Weights of a small GPT-style language model, trained from scratch on English Wikipedia.
Size: 11 layers, width 64, 2 heads of 32, vocabulary 2048, 0.713M parameters.
Each number is 128 + 32 x the weight over the matrix's rms, rounded and kept within 0 to 255. Layers, rows and columns count from 0. Numbers have three digits each.

# layer 2 MLP down (transposed), 128x64, rms 0.0874, rows 108-127, columns 32-63
136126158083121126130123168130134156123141124148116167104123169142085149125136072123118075148144
137143139126118128084155117126103137111126157124138172166099087153157127151112136119146110117115
130153127134153093116110149171136112092092150138142119155111092117103116177163129177103133139160
085154144150109144131171095192159175110113056137082111148117199193085219083255166117211116116137
062197120069118126200136215224168142185154114208172188082129128066112156235077086167061090124122
213177121139088077103108195158132097129103122211160132143048128121134129179095137140141127140123
120165069153165090105083103078160101079102124076139088113172197082113096036142052161095110173173
131109144123131151105129096181152120122126084112089150068047121171115119175098138128155164141110
121111167142154149113182151178111090141134143100061114134111171152126194185118144195144137193065
102053035149071120096159110184108132084092163176081161131118120126164126044174195153067083240116
086164073118091076152120189159099086141131154176133127085064053096153142125133189161138090130101
142139112121157140102140095151112148144125151146109190107125114099126151113113101140083201187142
135193145116135127091068138092114049125170044148114125129157114130140172131163156145108140106080
105105126154139120133134101116120127149140076119162132187108126139114134133147128143128092141202
151054167168122108159104129141139086152136110115137068171126136114131100141112066092171147102152
132111110102145118103131112094123119108120161098148106130148140123137136167091125156104174105151
101145099187146181137063155098089106118155129154077108105165112133108124192115133105093119114153
118126139108156170122108146145124160132119148153109142192185160102143139145091154133128194136135
163114122110151200167105138128117146122153140140144108049137172161120132111143166115158148137134
145150140120139107161076072096144145163074118098039157127140113118151124172133122101136105194132
# layer 2 MLP gate, 128x64, rms 0.0888, rows 109-127, columns 32-63
117120161140144147137154116120078135114099174158172124129130101136194174178111149129126107066107
121148114126150126172134173166158105067111173145135119153117091139115112211141142183090128102156
168135111096208085089189088133101113139114116155154173163127125135133103065120155065192159166130
161123123141138148131156142130135133130155095101108111151100117153106130117166154095142111150127
027067139097187169179184044093134165116129154105114135104201147116143146085125115103107129086111
151160135145139121109151118084096120149121102124113136152130141138090119125149103077143124142119
100095111057173134140147138162123118094112153125153104082104134137156124162131128094080111054098
134105115103116086142076102073128146146131103162206106091192110105108084122126108068074095000193
079131161193060169154125116096123180171176103108112090098116102104121146143110185118138123159104
133132140142103173147143131066106142140146104132084126128101106139087120117166151091152108156103
113106174127114133199103153091122112103111177111172049145139114165152112192128137113147083019123
145112134076165127158127126118104113149102117132160097111136137146142117166151127096057078040081
145125134054128107106130152125140116073100188136121101046143137090159127116125139090115157112042
136157115110056192079137145069158175190173121134102130084150093155107160190177170187063084204114
133094110081169106096130102095127123061106180110154098134167113150150157206059123119120157070190
154089183029163071115210088130151151152052103109165147137094159128139111036138143107150134157062
126102124090190196112125131134153159122140168181090147217202163115122162180089134116133194123124
204133133095172207196135150143078128124122154163158082065147146174130088154170183143158150119117
116108127097156159138178177172136129109177125166196086100113123159122135111091131145103128025137
# layer 2 MLP up, 128x64, rms 0.0884, rows 109-127, columns 32-63
119139124130152092132117127160105162146132104168091103115122171112108130076138116128149155166122
143153127155123118117123099111095138165153109124113148119124157114100103065143133095197113177095
087157154166108134165148108148190196141100077133104092131148198194080183099255084196126160073131
060167111077162139211131206206159130200181083209187152048124142073077162168100069173094112145117
128087123052174127126139127147103115087121146108137095102150139144154128140101127121109127058116
124160060098143075085116082091147109058100109082134071127161187090048112063153059137106070141188
111147139155101100137104152072092129147116177140163105175211122069139149100160120123127081125149
124122158095128157148116149126146153111116145101176099138149119165150159149115087091085127036133
126064023117085116108190076186149137064069119170081151129154125118180126082150174169008087201100
072148097122098062143120168154118073161086161178152103057071097061164122142140163152155096133072
127114128115091097149124170100129091095127126113152057134171138158134124193121154101095052054107
131085091134117129195178118177154193110102228108124133130102136128152078105088082135156150174165
149120135103129132146103157144145128091094165134120112086161160127144134141127110136085154087089
114135140158097123138091108132129094169124105155189066068191153109194162198122107159093138141136
121158156156098134140108144139120149193152101148102177144101137130108108064160144112169085181107
123083166072158102157163114162152112127102129127153115117138140129135111114143136099102130093091
169164163160110141133143129155096119145160107127122132118091111154097094110154120162170109182133
099162121156075073053133131138171126163122117097110158167101105089126145115118103120110119147133
153092128104142145127162151179134130118151124132176088121133133133125111130095122142080137047157